Weights of a small transformer language model.
Training: a variant of Adam for these matrices, 247M tokens, 3776 steps.
Each number is 128 + 32 x the weight over its row's rms, rounded and kept within 0 to 255. Layers, rows and columns count from 0. Numbers have three digits each. The size before them is the row's rms in percent of the matrix's.

# layer 5 MLP gate, 768x384, rms 0.038, rows 617-653, columns 0-127
102:049141113113124140067135096171152183162137181155033171117127069105162098135135153124141152049139107076078078146148131149129061116085176117195106160169139106159112134156183155104143092138127114106116129140147162081150137116168069097135101111146135143095098131120165132116116125140151133080121068131162094159156081130124157145112081179121136150150139161168147116131090176148110157129120
107:092168100075084080112124138155147184121139065180091070155087117093139108111126100106110090172101169104126105129216157147111108184129149139135146143134080075181127149124132139185122101134100157152114141131208122183156128129169130128129166162161131081087087074124117123114086172061093161104090158107139123116175124169074165148154135150165156129073177122167132076084126145106131127098169
097:157135124188132191107105146112115159087127185116120183149136110186144116099108128152070137107104175140144143152138179132111181090130167157126087151108139096126075188114156159115130176158152122142155184109156097124111135108155162152163130113111157129117147097164114094113116120098150182096121143127132096107110118194069111166142145130137201116061139141143127108072133100139116120134120
097:132141100121107135160115108077079118151100125129112068180131166142155100143144112135132140165094136101112106096107160130148063184119134081102108138120186106118119159132160094104124090196066155197131078125126147139190132147065193119116167112124136068082147160169072123185107118170086079131138177070138167159127151119131083119147093118116158102081166135121121175147142140131093125147145
097:131201145100146165117135161110163140112103073139169187074165101147141112097085130105118133108159161045114164124125151136106121140156058122134058107143126130112132180116145124177091079074116155119114087131103152106087161112121121117094093163128166129098127108159080114071069153177146097058163107125151103140132124100109156068116151130108121135123137131171116195127111161106135106161126
106:111126148138148145164191100131105144204149177109118144097186128106119151123158075115127122125166129158075101102112121097125157177105088161163078200121135115129149133062093123072129095100119125148121085083131114160049116078080138149139177147145136159126044109176154146135039100133133118106130139107184133162122136155173146102129112121122064125141065090069109117136110149035124167167170
102:135105151105156133120134082166076103130099122086105130152142111188162126124150129082127127114149121145152153119156110096106147142118137160164100155107197105165171141169123114163118105142073118072109128156119120160124136166175147145112107123131147092115107132064104132166104130173119184136082125141158128119133186117088187160129121127107168165104133091159158106120145066071163144160123
097:110113069176083153102110157062112187160175120203132109139137134128124204053153103114095173126118126107136040103145112152156125193125147114174117113127141081145111175129124113134185172129117117134080116176139111138188099128114147089110129152104150114165106114151105173083101107128120181137187138141087112159100088145143112139117163169125125094110098115090093130080128139123135123112158
094:180145084139084144137180129126125187133139095123100113126213094114195154124085103114127191168142104091138158128061148180138153119095124097158169084156195139177137100114178170141112149121152110147122127139125111149167097089155157155094070154137161047176096137120079121106121127139179147131149107095117131080052078140152128134075143182124107075125107152133099137085110128127092059126121
098:086118127114077100173128127120133132139143160125128130141154113129139172150131136113114120161143101160089092165120133065084138134159079106092155110154123080141199186097065108187144136123112147131170158131102093131114101125085144067138090116167102096143140134121117130147134090112115169106101116164076177066095098124159091079109115205165128120149129121110121132148146133090163135124138
097:079134167092092121187157089146127082146101121124124116149123133128160123099198197080147120119160163150096056145093129157158130128149068207155123114108143164105166116150105132145120115147189149170149168156076114113096140160131149117098115131132148141160147111122096141101162124061155133118097168183123123177158146142148143120107083181127123087129099158182083121147137170133134146183170
096:042166169204173138131108153171177089083133123151112132133178138116130150116109120107102116149123157108133104128083132113128136156133102098093158080110175094124107147110187149136185127198151106110083131102137143102176158158110153137086143126134169152112141134068199139148125113116131116079087191153106122088131163108120112170144125098125171073121170102073129105138127083098174043077173
088:102151105166163094164148156155159140144117069126113085146136140155129168103083148097163152070168091144109108092159160141110125149149180104122125107095128134153150158120132083140147108115154126162181144162134152162081069101141135050113130120153150146129088165184104172119126161091137140205135146094142101102195147152138189099086091180114115124126103089107137130103069128126143161082175
096:126116129157156143141085132063147113105161071144118134199101136126175120160144163024094120111109150184129111094142166143137154145075143150162188095112102102150111092111155105175055101144107167080119127124134176127097081094123107101094062105129157071127135109160128103149070078135083097129152173124177134076105127107092151119137126174080106090104166068139110157134099107124109123107135
101:114150102144189077131103176112114127130135127149121149144105126138171126138097136149161158116168081131108073112093112145107166125112120154165131105140171116128080063141110127159098130153125085156124111103150091085042111145091149139096109112081063063065068116157120185114109152125129122127158153023131128134180135118119142076116092163174096090143128121144104149120126111098156151136126
095:135125069185142110115097072094142072171113135140136123114137176171153102146150151035138074103174135191116078144162154145073108120160082163101168075150078147119131126079107123202172117129111185137121162097124119085121153129159176113118133078186106123139165146151146117130132113123133175115085166149111097078122161130160147168114150059111071144133104051142076128108146139109078115088066
100:131130120141191144140111101146063133105120136113147200131078142099093121132124095123101154132074155141180190092084185115149146119095189137113120131123166126098158069146136117091111083091105060125161110124109174180050101088125147098160155169139089136113131131190134130066078088159092094085142147072108082126161122169153136144149116142158143165139107150145141165107063181131126095122174
102:137120142090101132103109156103128117124136141133129115187085121074118158109136076117093154117117119126118108192112145116120091127162196165159101085095100100163160141156097103096112115155054115159143135131138144102165136123122134081144112099133078113156127153145159109049098161117132145134116132146133101056173145089090166143132187098208122076141126115149175093142138133087136113090160
100:149167100150200142140098176138136181123142193144145125178169140164157129161148154086098097147122089149121079175104106118101108079119082104164169111145101112107062121121104172172119106113152128142168170166071137135137128082149123165114161173086095122140123167115141113065166100142129124132127137109078123110169050091126124153128151109161152164165085155163129116067141145166133153087084
095:103128122112070067134213223129124131126111092114161192163069106173142112065132111126138101140103109147089189157081098175064134130154101157166146135097105188148104165116137072137142142156119119180142155146097117095171147115087134156130113067123120167115177147091156101143138132166113136094091172157157102110097134163115154112165139126140141169075091081153151092117075122141149168104087
101:141117109146170120145101108140191122096114090128190123048077126108147136168079130120153118140077145129105116136100160136139152115114121139192125119137089146176127222104110117134128095110139135136100140113169107112137150090113132121111127112133085152135108159113127181117170148180082116156072095138211162106106159140125093091142145120111109141123108099133191151154137127067110154104091
087:155140151158112106113136194100050128131145135151086094232162086104167129153105103127094166124125152085116163133114131168178188179067126148125144115140229177159103165082126148179046151110173168136133130074082089146148154128099131125147094112139133103068112108107132130140162138140099109128152149174151097106108165138107184129053092121145153107209085121132075124098106099076164134124153
103:135102126108144148162111142152143083134147138061153043090160123137111196046130138113101111061132105153156094095120031110096082115152117159113143118126143083159136133139135119158202114128132170128110106082171116113160122092077077128147123193109140117124151142124057147154104056091146166076159068117126099225128184151075178116072080101145187118116142118115165085156139122145112097106107
099:145136090084140072107102154147126142125117146161148112104079086130142140086156102153134134094087129153184172164127108105075157072115117110201144080178125136148128120177150096056134187091122152081103131096180139090143090129153168179167124173130107114136105098129161168107126130167143163132111164148080076168176119092140130150144083137076057116139194132127076126120156173123076112155167
090:143120173114153173121142150107140114132125115097177157129116150152091113134146083117097127122147084149081178130077108133146090135110190172081140173151127129163181117130067170152062129145151134071174105046081135124107119068096141114138099180124091110154096109191130129032080120134185126089102157096120103175127178097095168083148106118117121165140117116144117111128082108093130135111119
097:166130144145150202146150101135116101167188098159119095134162110103134154136108108151089099167134087146104143127115187103092103136119154107095175120118166173181101085134142114131138158144120103137159086081187121129153097161180081120109080071137091112148135133110137098125117138142103142178178150131141098038106156134059101089176211120134159128117117166105172124132075142185193157103137
106:096202174155099130180093167115086127180190093101141119172134146133110109146163084128125156167129130104098185146098177060166157209137149056123109141116169093069107095078106133115147136134136128152121104148096145165133118139143112097131183149116164184120123102135100151137111141123152080183161105159114098142189179114065131190117090118135120137129135120081115112126082143130119140172201
100:110145212130122173141147135144112125121099064113187155112131112174113141119183135157081125132109119115106127119143169071088136081085135108123128184118129191129100126135137114180101096151126098138156099133149140084144098161114116151091116181088119103088146170143096134121172156145076155152116138104112081136099113144149103172128118118091161118104105123117133089159169122075139128115162
101:115139062117105131142140175074109102194099131149132097094106169139099152169117102162108112130125126089158091124077086090083141158115111128108113143084167132127140129113190151115129136119122152093093173050157098157078125089120137186155109076140133083128092122109210147125126099105176097199192103100128079131145175106144192151111141095170092132145119147119114115132153124152138122155090
101:159156090118102147176115107058091113137135134132188126137105122066093201110183120044095118115127168147182107101152141104181100083079115103101156151139116097106171168094121157177142111101076100093125191118146073157105193103162101128145119152105146064113154092122123108191108107142132148077088126147143105127122116097153141092096114163167144156155148073051081147149164103139130128104155
108:087170103166116074101138208135154108107135123161113111106162162054101124143106074076112071116129097181142106103125162109163118191139134097125115119093167133126160176139122111097117170146147102114177126157112172099142170092120195089172148095137110112108136121111097136077167159127143139102163159079134078117119175115162147207159174131148091092111119200117078115133130150086118121111141
101:106158144178091146140137108072084217185124034104137224218152123098061113148103091107171122115141158186178123149165103133118094137096137084090153136152147109169170103112130109148144075134108135103161137171077146186149111121183170148148102114167151127153098118132116177145083136181117132129141119111129122089142192102076129131125158108145079114168125107110134134116112115117156099157114
101:129124116113158113154153123104074161149104146122127171146155122122144173143145133154095174150157112194158129142153068101149162156117123134097116139125085208136106110077121124181146126131104119079113111157124112199165036147094191171096107159140151085150142148137173195085135131165116167145084136161075092099113120128084148162122125099107048105119173124078111073160127055079086134155104
095:118203069091100125112131062129083131064107126165122155142133105175152113113094162088117120137164144109105079151143180081140121071146140106156123146152115123124121136163093176092160079114129116186154133164126188088128157134084131125133136063159163126135181138115107164114174120168153117131133077148162124103145084139134123137161161107181129171126117148140134143193147144149073127109094
103:137137144098176092179070127090111153137189083121189148135096150121149092096118114137109139111167097151125139095118138136094101178068129089195132112114157069125110065164117078178124098177119098126104107134112121154073133100136128143167093149093135180130089103112118174114162126065101173096187133046144096092169152148096148161079132178146123104174095122116152124146082148141114168097141
095:147057188136186190151130135191165125133135189169130103108100180103124137118118125149125110120136137134100140137092161110137129104086125131101176126129132038100188160069126196115080103127096071109132149093171106158080070146149164160129114136081082141138099146125139132075166101135151154130109112129146100178207148118102168159126078072111135132109156114162124089103116178133119134102131
099:170136141122155127119151135142123182055135105127140185138114114138108102153167108137151113114156090115119117096170159121141086156093126120137068173107131082132108168152139178144078182084121090146127052109162181144142107114134152104156146149167109154117137121085084179087160184120101059151132122072120147188129112141089120137127090086103113105188126147119093139144132087086157099084138
# layer 5 MLP up, 768x384, rms 0.039, rows 617-652, columns 0-127
097:110081102097130147148114133136075145093191142121168116166148088095099143062182105124146155148130133102158117111158129081141119124144151099151111139118103096135194156120143078129122171166160172148106158147111113107143149163166146155062070134108074059062088113108118131115115110103169105148160111093101163118134088160154057113101125126168146093179095197092128140115118123094146186119106
102:113107067123136134134170101148144117047091058160075196171105140147099110124127138066117132091135068105123137166095108122139127161096172194164109137097152109153123146098164144165190075143188207118098173139169139105111140153072110104131118169100111125177085127148117128106166199154135180152168092109128116118199107134134126058088099174124104139158115111107114134129114076092092152118090
093:193126096101172105138058143108136063178135164137131150080106124147114142185155147102079103127130111172167167097219090094113103167159120170165144129115140142132130131064136092122127151192170159128114165120118077168044099135116103153154192092108068171187114135173115103108118180099120151139136119101067120143116147093070075103131116148101118179098146113129085162215116140119111087117172
093:178174134158165192154119143128128133089118130125129122079156131132118111174108136134125114140140095139081179079152136167125072135136099121121126139160114062124137106096083136086134178123125173110154172105095067066157085105132146144086157122135102145067157168137092072090133089082167138141040161117105127172122192120164126195159150126101166122045092116112085098155132135194106132124083
099:073107127133080146101136130110110130129099096125157098148076173144109107164136121176120165152079141155102100130138122096139158159142096108115122093158109145145164112086167094186151127178111170170118182156120119153183107159075090097109153105160130138115121163161130144164177105112098162155038195102113109014118127118131087193147138204121115149143170138086143132116090094084136080119127
097:140087116131137171156119138153151104095106144134125155147072114192123172112135140135106132115144116138102115112173145169101080067118101158169113094134156167165065109141106228149095145172135117137123124136125121120164045167143172116122166151173096146128152140141081116137115175164150084119141134127043147160139114144148113096088110137108120140083100107141134112158117122145170088084107
104:175117133146107131123108168087116159084162216165093109123082101117159153081138133194103194131145106110125173072088144145122139114120150117131152138131206146088138157063166129137135069142174130137096190185111136113150132121082181115159150040074124111111146140083158146108143093125080124173172102123128150100146127146151076112142122166133028139117160127094077132119159188152136155143149
098:111142157151077136113163111146116092163130174126143088160120131139153187111114134087127128121144213116123076131141141125103143121073134135190147103129212167119142138084122129133091117171156123110134068137057211081140143135088123140150081164071153103156173105183084120106125090096118127119125098142123093190149121148138182106127073163056084068061109106155131127120157172060103082115158
098:186200089171104102115104128102118186153115100135130079157126141099065126112124143139191154126096104155157099108121134103079130150088121079163140127085149192198161155211131101146127161149095092140156144156181211172150165101086103124137147192141100087128118182113194177170159174170118119186127146059130105126138110107146127167157160170098115086119123130129142131151148128162085138177135
097:120158141094083081151095081151124098081129170185127096196136099096110145087043144052131087093121121138143089126098118145099096120069112125199123090152187122165117172136185147100170110128082151109157115072043054140132122166135133106111138091155109109172124138141109098163125132143156182101090121113116157096114115094181076142159109109143110133062181100101074120122118170126154146077135
095:139131152158104170153124111107087099135076115144086192160107135113056093186117158135106161109200139128138085098144097157086109092159169036156155116092159116100163111142121119152127133176093199183146121166101125129127119080076138144120129111175171100108162156150174119131122075134117154115127115174106186113094152113057142075155117159140125107161154176133083134076071103160192129162145
093:125086107126131161095102159086144176123128165088109135208143079185084154080126132050155117098139081137100054137113128105105162129132165114148130079148200120136122121158183105110129117128099139093108137172109137140146167099174149158196146114162107172118048134120135093084076062122098080173166100064113132151126107134072188134097102137133061116146101101152127109066094157138130157170135
100:083131101158183092166132160130079094075090080117125091109103134142170121146060123128187122111151124052180131165170162167145110126159168163156088160099134190183125090165132067072159090129123109118145163161150094186081116146146123122134155041163142108120077134159115141101150191112151126166113151152086144092138132146107127086120079125164152131156127146120125174128152137145133164109180
103:112131135126099155110126150110137162081114099124169079159088170099172097156116136105123136139047150173136122099125149096126144182109118156173117100120141154185055113146143063165076125067084161091138119145146172108097136105136043134083112124181166097086130115126109118156132116167081099156086111124140112057091116181115146135145163183121103065118140124114127157107173128160121137172137
101:150150182075098167107043133128099088153115131120111123102114134109148103073115157138140091088151151155171173149128096113122118114116088122104063084071098130150133036119178164168129143097171183132087136126195138107128048121148051154092102142155137123112133168128182142105166055153167118113105094171117145133124112081136106142162100201113111167122064102180104161114132120141127113153154
094:137105128075123137128109111179125130103120158115115116112058121131101144135105098153124113104130106103206130100138172104121092118090073168163199137123099153134123087090165121113079142117152132111136100121121163121115158174129111190176131115164154092093181119167168127141105136089052156138172130116138077183084081145086157137098080142141113077111088134139144186163160173160132138148115
098:163134163083182121082093081168142142129112157098076120148129113112189102168095138133142127153088069137165087114124127125168125154079162163148169120122113131162079071138158156106192120083118099102131104169125015150164132156146113193170146063149114128132142196144129129142140128138169108136135107178096150128172134114120135139185123084087166082102074148122137134129120140171131104146107
104:134132110105205111125159109148223118120164120099085113131086105138123085077114189086164120087132127129087193173120135135172154105191058124130108123095137184179133130161148082054110113130218120188098152141167117091057127164131092117159126144098140096121140184134087143120158116160143147141124112116199121141075156142082134093141107157090106106079134137160172194111137113151127163169112
095:170135100140164083208107134112146148169076152114103096183110150120104122111119117105069162069144103104145087147144131125143135121107186098136112136190129172172150129073054178132067096147178174145128092135109129171118135111182163133102157142129102135138097151171098123144136120143125122171114138203091124129104116131114116171092190151200135142147112098152102131108094106125063107168070
094:111105120125100083131139124107071128183138147118145130189110121112176141144144130188121176139115095061087082112135081120171161117188146098103148116162144119095097125115156098162119089117131058136111085148084101063173135146163078082097083092104164095147156117118145088127155119163127078076079170161092143111091165144200159091161165132135123101211165149118134153145098118084152093146092
093:156080130137104130111088092148161087150120134179115143120137063118131076139080105104155124128055190130179095083161180067108076109130104145139110127152130106130122099069144079115188141110114123142141115070178163109094127075136079039128197165100134154095157180178158120123121088134179112123088127137093139150116141157157138109185154088093162149106085039120177196102122132115131157188179
105:095110075130155129178184091159193158148186139135175183028110147104120131080161145133154173123136159187163155066089127094120132111138114155134131156087075117130169164138126106130137147092147122116161088111145153110108105095109156057137136167096075155094138150170130155089064103091130113077095156068135116091116161135122140136138144156074107180113097118090150143190077103141090104115116
104:126145106166136182152183081129105100135107117077131135074158157141143161150146138151162119155049076163081162124127112106132165166121117179148142132117123089144097107117202113135121115107076104109157160087097123161135094126072181135122102133137143100106111062122131150134056162105138163033108080117104134114138183186108165153142067168117163118113079096113148115112173100105151111116148
095:157103120067102105099153133138066127127125098149144108220079079091176148094058140163140083135094107128169109160165130165110099116116156116103162122111142148136102120145134146143138116145143107073132137091100119114154143147123089077143096143143134128124173178161078158111218098144147115112168114184072121082160138169134171106108124100160167128143101074174137151127123098105155123159095
105:125176087145100104171122130142139138173186100113143151179136127105162121073204163093138170109070175114146143120114119162096152142125089119194144125111103090075141133125182094142168124121168133167099125152129161145149104158163078114090112151113160137113158115130093130138139119076110140097124127150108085102142138148144125117057104172122151120114132131145127106147142148129104141093185
099:108135132161073133153199168082068136115204141167058137159149071156114150191102119126163141145116120071161119082123162164134124093167133133164143178075164166116114120166154091133126129168083131141153150161161223095126174121180172109152143121099125040151130157139147082100138191162124108203143145122137150151078139115101128123162092101198112099139094140090182130174088151117103079138152
111:078159091073180096145088113091113103129135067161156082165102129124042143136114067091093090121150184125156168100102121117117102134170113159128100143145114171106096059092105159115128130147120092113168160117114140147090147166115139157125146173127125073106125117176092163140166114130139091155127157139136128129157051116095125095108150176111165195103168114083090127135088145099108117141127
100:154157149081147154076102163123121137104139084162084100145141113134134133162117141120160131101155118125141130130132088155143136096156203147178130159118122146119194095085110139111152092176178138110154144115092091156144121102113164122121106109149106146134104146099164156049111160102165066101112166145079101141089186124110183105136146110110094155109112122124076087102159107137111097159148
104:140104093121043106096075135188084135087116134106153137118119096128130176119209110157185118116098117151210122144140157166188147112152094160126118111117187127132120121120177152135045106110140125120182140127133118175125160108102138103092108134115067207187109106135130136139081161088158157184134160085096153151158092172154091092085156143178097106120086084119119154175086118144107134089135
097:175116158121161093148086155118106087151102143118101085146068165156150134102152119092196076160166090109147110134138128067077091095094150225104123117122120137108129054149129152149136106129097123113073138088140130131149183161107181149140191108129198188088131090136089141167121157130169118059143155131095130107132148169103159117175090126138126179168168132111144199106150110131130138118102
105:147143135162188132157114125147110130151154116128072155145129062153096122142169149152161114134171194176138161170132160157202115130140121115130129134136166125127119161183103141116112139088207142184146158178109152132106081091101154169139163112156140142171117123154153197174151131144079165165157129124076160115138124134151131075113106155149202107173142104133075120134125173091112155081153
115:161168126095162120115161122146136114047125110137189136029129101157170155099125159133070116107090059079111138109093134160151126109182072164177119109124111082132084179116148131113180182121118135089144060104135155077129102120135113090132131151072097135112126110103127120102144139122112178169105078144074119093163094126193123160118075148084163134083169119161148087107156103139159137073083
103:153111126136130153072096099164129163141163177179130158120131166144079116130112116087174115095116131140139113103167137136120128091082145137140133096153087073118144153080154105102135155136133154121134181133152114172120056131128125104140117171170096132069103169150105164110120167140114141076148140080065129082107123133119127139124110142109074073136105139148162149132087127101160126119153
087:100152115076166132086136138162159112148157182107148123139127084167166106135116186132134119135087112136139096134165134156075135122110103140110151054122076146154136123110150100099147108141083159124146122098128125179114121121126096102079089144150142172051169174157129134127106121105120135158192169130115118119116111161148109154121157128152096172081052113109173153103142141148168148142017
111:219121103120113127128072189086096183128159114122188082090145147161168128105145115144115183109100130149139133202113105168106134112080184080167108117104179109087130172113128168130165135177139135149103099165095122134204108121131142102107147140064082150127089143073134100142154143115141160084166124135119156100142149165038117131108149159087074089152104126105139129088084169153083168102088
097:086143111166108165141079112118119116144164107147167162103121114104102133126096133120119113129153171184151174172096110108148121150173107107164141187129152113126090128158133179153112127123133108114168162116077114115108095180143105126172064135122152126128165093148087142127136027048196103114164137155118120119098186111080162134163179124120107106091093164141135114146120136109153142131186
# layer 5 MLP down (transposed), 768x384, rms 0.035, rows 617-652, columns 0-127
098:088142142112122191115099138155112180108112123111096118107150199183111108130159101195185091097048118104123114107143090110107135100132150114177119109059124180125120102134145110123125096108142141095096080175173093176182085079136143176153158163100116083109096116109158143106098176094122129028117100104169109082142130125082152161117068141127088108124140034149192112084073168145130127141150
105:148213145106140173147098189066140139157133157169177115120078102134158135121134018137094121157079143131092157078132100139125107111136139115130119117140056203149156148131103118085123152148145117149149111089087144154093178175105100136123134100097089156097126142197136137164161121141143123111075133116127149138108164141137168091101154109123183132072156144166129184161159151121131133078149
097:113149131161153170161145153089117195104144106096196123137089189162114171108150197136085131130164154205147133120122149058068110193106164145171126120086099122158074202121176138106089095090139084126120140101068127128169148153075110166103130147149142068118202161153174181114112113102130130147160133103089116128110079163047158107106149196135059089133110154083112168138133133131149146092137
097:116113100136117138146116144087115109100157068122123111142105127172141151145127153148173064149108184131173076130113121131109164141103135124106132149108093171141152217161155120167121076102111066196129167132190160150084152135110119146125056137117155164190150115153127118162211140119121066121104098146154182104203138137101174090126115131088142165109085130102082171130104123146116110139136
096:168109136134177149101112106119102133138091182121141162092120133124143096062096000096159101193139112094145186113104127128090074135138136138121116129178170075188145121136100131145093135106159062120170121127164164130073118110134142157123130138135153112119118118128116121135081118106197084123128119118168098162222123116074128077108139100175186165166089153149122124100122112133157137117107
099:124133120156118128115133163119146185128102086094162152107131128166126204143123149146100152086140110126131150178186133123140168069140095093154153143090075136130187075075156087151109153087125150127083148108189166145153188121150114091156089144177212122113175086068103135125092140138125144173117084153149107074056110076172117187110183174072120143146142126129082137160142136145152154131165
106:171120151111097146100131122147150136105132145118128086110138123103176128132140042108136088134140096105081117150167081145130163132160135111120088129129064080086097144147110136099149072168114132136094118118125156167155039091141153115115178129098138079169124189173088114125186191163124153143197090172188119150151137185157123147096127084198120046094142121151142141154100136024095092100145
096:204142118137089154145141128101131168144148141135101149078138131142152127110115220141038127141141165146103117166152116102147188123174140119135163185170119122102121164122038076122217154136124152123167142168132114118099115085163133130153100195140155144138062164085074139130156213118122192160132146095119156088125111144105132189084184109082147055154148099138095144066134132085106172147130
100:134080146129127144107107136091154078105056147101108153135145102121068104114133152083164108152104101121132087182136120157098135087135129199098092131111131146081131137153082122099113143173119075123126107063185108120061094137062122115168126089127165136114094090148186115158099097104109149109150134143124071182117167127091192087138071104156158153105166074138113119128148150122146120081122
094:131092146157155157086131146110107162151090055126088154121103167152104140086174212186124049104121160116105131116141125067236138184108151143107109175133092170127147048172064104121142123109141128134099104157137165170118166166139086156095130131129126132122113142089102138112098098125127072103088080173123171129142109252114111099135151153124156126128071172169178136135135135125108131133149
102:126108181104094135094145175112115165140120123152094109123083111131160131104135196145155122120170081090175069098087144146110124171124112106141136093092094161166114105131132111133092155129134106115085136151103142107163187136123089163113123109097093120124000099132149028130150141151142109123230141123112110207127115134143142090092076137128170137137156147200123130137071175175137140197125
096:152139082119159135165119110159131109190130143136111199155161151106069134114170023094117082100168106121186197142096163156160139135094113133164123143131061093124151163157120124090136149188091137140026155054107121087214104112114122133148183064103126076167111139108067164110105154101054142119113184126134136146141048151117146122159121149115169112102117151157113138137141154123098114157159
098:063157159163135123049131097081098172124127126140179092112128097105153127132130070121163166159124107101129120154145124118138092108114103141063104110104155226116116104147170136084126105101127158112105129096192098070126163107182180134121142119102158117104100181095107125162136112133110102105135119118122145095152088213163154093116172144159155122120101162205162162066177122139157099215120
095:158111118097081149140115093193110247128152146124146091140103134086149112142048178090102119110131084109132060160151101130069142091124139102160150104117101064158172148189123126145133090048184113127063102094143125102178135090091145161172137178118118145103174134110114049128087127180151105114109124098122188174066148157152074113164123139109139118179123177175153125115143107091149103104082
101:104095173139081139090132126164165128072089143077089107090108178139159152135169159158106123123118113083087115132160115181139125106099143135139110175145167098065114137187130142106139132075135087127172146136126125111179134059138125103177156129079135121122109104112122140133105175093112102139158078082175135171104099115111117127103126094121163057121102066082139115132088206122120181126097
095:113147134125115181109151147167119135072142138183114095139146130141044121151125195145139136116123175133086122149074089186060141080137193144105137141100147137148161182157138095149142096174037162124155113149122170061171131115163142059122140167099095147102176144080116117138069077152100112145090132129139179078081130031144144140181101104122097125154135069074102131149149132080169126114177
103:100163121147050161133153103141097156105113118093153067127114146140107120131144085129098130112108136158092140149096142114157130054141166087096171109117125158081143159097096089086068165095164094091126091074093136095095076070116149077150121160128141057112103053080146132115123182107104146157224116146130105121173157134107151081066101101119110145145153132107079106075135077153127198083142
101:168167123113142122189112172131043169163122122166196113114101085095133092153156036137123141141161154055126126167158082127155124148155125125129122112143171174066107135081104112116102144127158140122210135144145103167146129099111147101131113147177103124114098104217170124112100146130148097148196163104115046158185114072141128153072133127132107154135119111129150136125078130167109107093144
100:064127153148159144096137135130137208092113073090134144066133133080180192147099108160098158114095187112131207136087108139120108099119070143160098136104116119162113138187174146119127153112081131123135178125133115121103092101172119155140134137110130190155141076100193124054135089140068107118142150123141178179160144085143094119198068152089112148087153134115145157146114141113175158131119
094:099132124109119128094094113088101128149074113129093076119137138190175115144186129093164078077165170085103088111106128141189124141077153151118093110112170130119133057080013176127130089128167122123173157121141165136110090121238134065102121126124136149139092124099086132121144176104134127186133125155201105153144112180132105111121149164117083087131160151126165071092119131155104121108138
098:130102110156134098117097161116090138090142164116097127108149127130130160105122243127142120136095145140114086102114118116149129112120115108099137046104188107087122150156106144126131163106091149146124096133101085135083115170120090150062087136105127143179092087171145124110205103132124148106087124116134182122147107139110133123135090110177108163115155176110108062134146081135127091120124
102:157104144173148116170131141138183118154162107132150137128093130064119083091136139102124158112141157141169108126138157122132151096108103119119158079159160090089115247056224171172058103090083098103159188180080157124142154134095105084160128093084095106114122159156104117121112107116176090111086162153165133163154153089113147104083069133171116186092121095157071115136100132159101115049122
102:071130122162134124100110102106106091179110168180106105153143127128085114131161171086100100095179072128145156161099145161137133130144161127144156146157124136156128131129149136135133126073121135111115148135153090117108150137169137112146167107144125190123156067156140119165152124116133118146142151132114174122154173089188089145150178094079112088185122128161136147135125120097167128170140
098:099140097148097149128136113162159112125145180111152130098133143086093148123136077144125107148203112160123178167143114144121134163153114144106134091175137081137164107167108125097156149176174190130139126120106052124121115157135158101119226089177089090101108138152199170151090113152102111126150160117158098116110148125133147175136157117125111098137129144117135098175165117135124153068112
101:083112126115116166164177125157106070140104118126122106124142146089140136137160123124154058173178168118165172113141020134155136110111077138089056143102145149149116174093098121169118090138082118102148045111103176093118126142128126170110083139118141135166137163156168091089084111118154124100135153134163089118116113120132175124127090085125113144143148114161112111106148051103089111108118
101:155146110143124166132122118086119150154105162124119067136101160163139110101104100124054090115095126151168077114171093093114102133146102093155163080162162121222144109119097138132111108074184096141146098132118099128118074131130118207147096119093146126121110090135150144155097092160061117089140149108090148133153071150118088116116114186092107173125168152196117115164142171161099090132139
107:152089149107123129122154130181140115126101149165064111141106118165109138096103214130166119091144134129106191127083132121090115163161090138104155104076086099157131206155170150089132162228119153165154080144162154061100113117107176175106082144077152107119100109146173054120112129090038127117098150129045155100117128124120069088091098162090091100160166174139129210138085097117154125156113
101:125116180161117139089153078118162131119136129098120156105085147168117151153132113144181163160183119209066142104131191120128108130101098122111130134203156146171127126152175111162147032167127082090112125132136108149111176104115078103150137124102065132119161172105090154150120179140131127103067164150152077118184101139150139067150139057114112117176144127110102125161149152096092122118098
100:136157118124109130119137124116074141119095152114121154121120128145112115112178132149138185105147136161162198139100117078165121149135125077138118158119090172114145141149115099152097114109108160099130138112171139093105085105123094159156131155178123156144148120089086126074169113152130144060085114174128138192099172051080121205114141203073109067152143142124093141146153096151156133135159
100:105096106117164096191128110144154103118142089072119190158176105116101129156152132150125163120104145162117162130163090128097169095195076114129131143134073150186146136174100104092115125159158154145187068192152166130131113092132103168096074139166107156067161092157139104093181105077141110143112134087130137125064081085132146067160198120124098100080131180144091103153090160116112148133081
110:139209078124191147118181147173074128163132091159108115173113106142117174139134071070141140142128099093099131114118157107117090109175110173136088137096124085139102127126143217162135168163141100151134145140096093173139205136156071098099122127172115152155137142139145099121176138124109086109070153098123163153117159153086124168136116144129141128152160107198128210201106146165181048148122
104:160162139112129125168108132154093099090111075110146122160096113130114125095111105112072126182190091129130132097104119187132136158120111157123154116120135094157134182091089158104139094115146128121074094137122117088131113116108180113135130127053106165145120105174184086114082117105115143114147121166144129138091077129138196139132064137131080168131145096124118112147188138160094108150157
102:160142125128121116143146126124106155110124155161144183066156157114138120101077152117151126178114150035061198132169121095089119120171121165149103147147152144127151102103103120145077106130100136113134066160112141137071123174126147122093081127151174119116137131151087111185080117118117142136158124208127121174087138162074064093065139101151170142098175087101100169121151153159091062033127
090:080129139177119149170084073057157063157092117116135055088119165093134129140172159095161110152113159131127160133079125104134143255123142097140127145043119129132157143158124113116125153139080095114125140149132159087153128151130128195191166038103112086135161149161112109132145129149126158116097135184132145126134185112093079093116090091103175132079131121119099131127140099119105042106195
101:099139151115121118129086142103090079155052067079143056086112088154084128119159168190100118111176116086099172127164126075114158125095129164127090089080107118168161100115150171144120097100090135122160123121198153137148072148118069160161108149175167117089180102140074087148104147085142172078089142107105120111134117109139167128147089073188108085142162176162147134094126129154072114064104
100:126168129127142128125072148170170116101154189194141169166129212188146086180089167194092134138121141162116063110148149141135119135106128142152136083175114083058176152137133117103146168100127092158178150106132063112131161180145090092121129068126130143175139137188145080114144110092201171099159181080132126137090185103095136153129178115149094115141116128081150139142173127116143131155121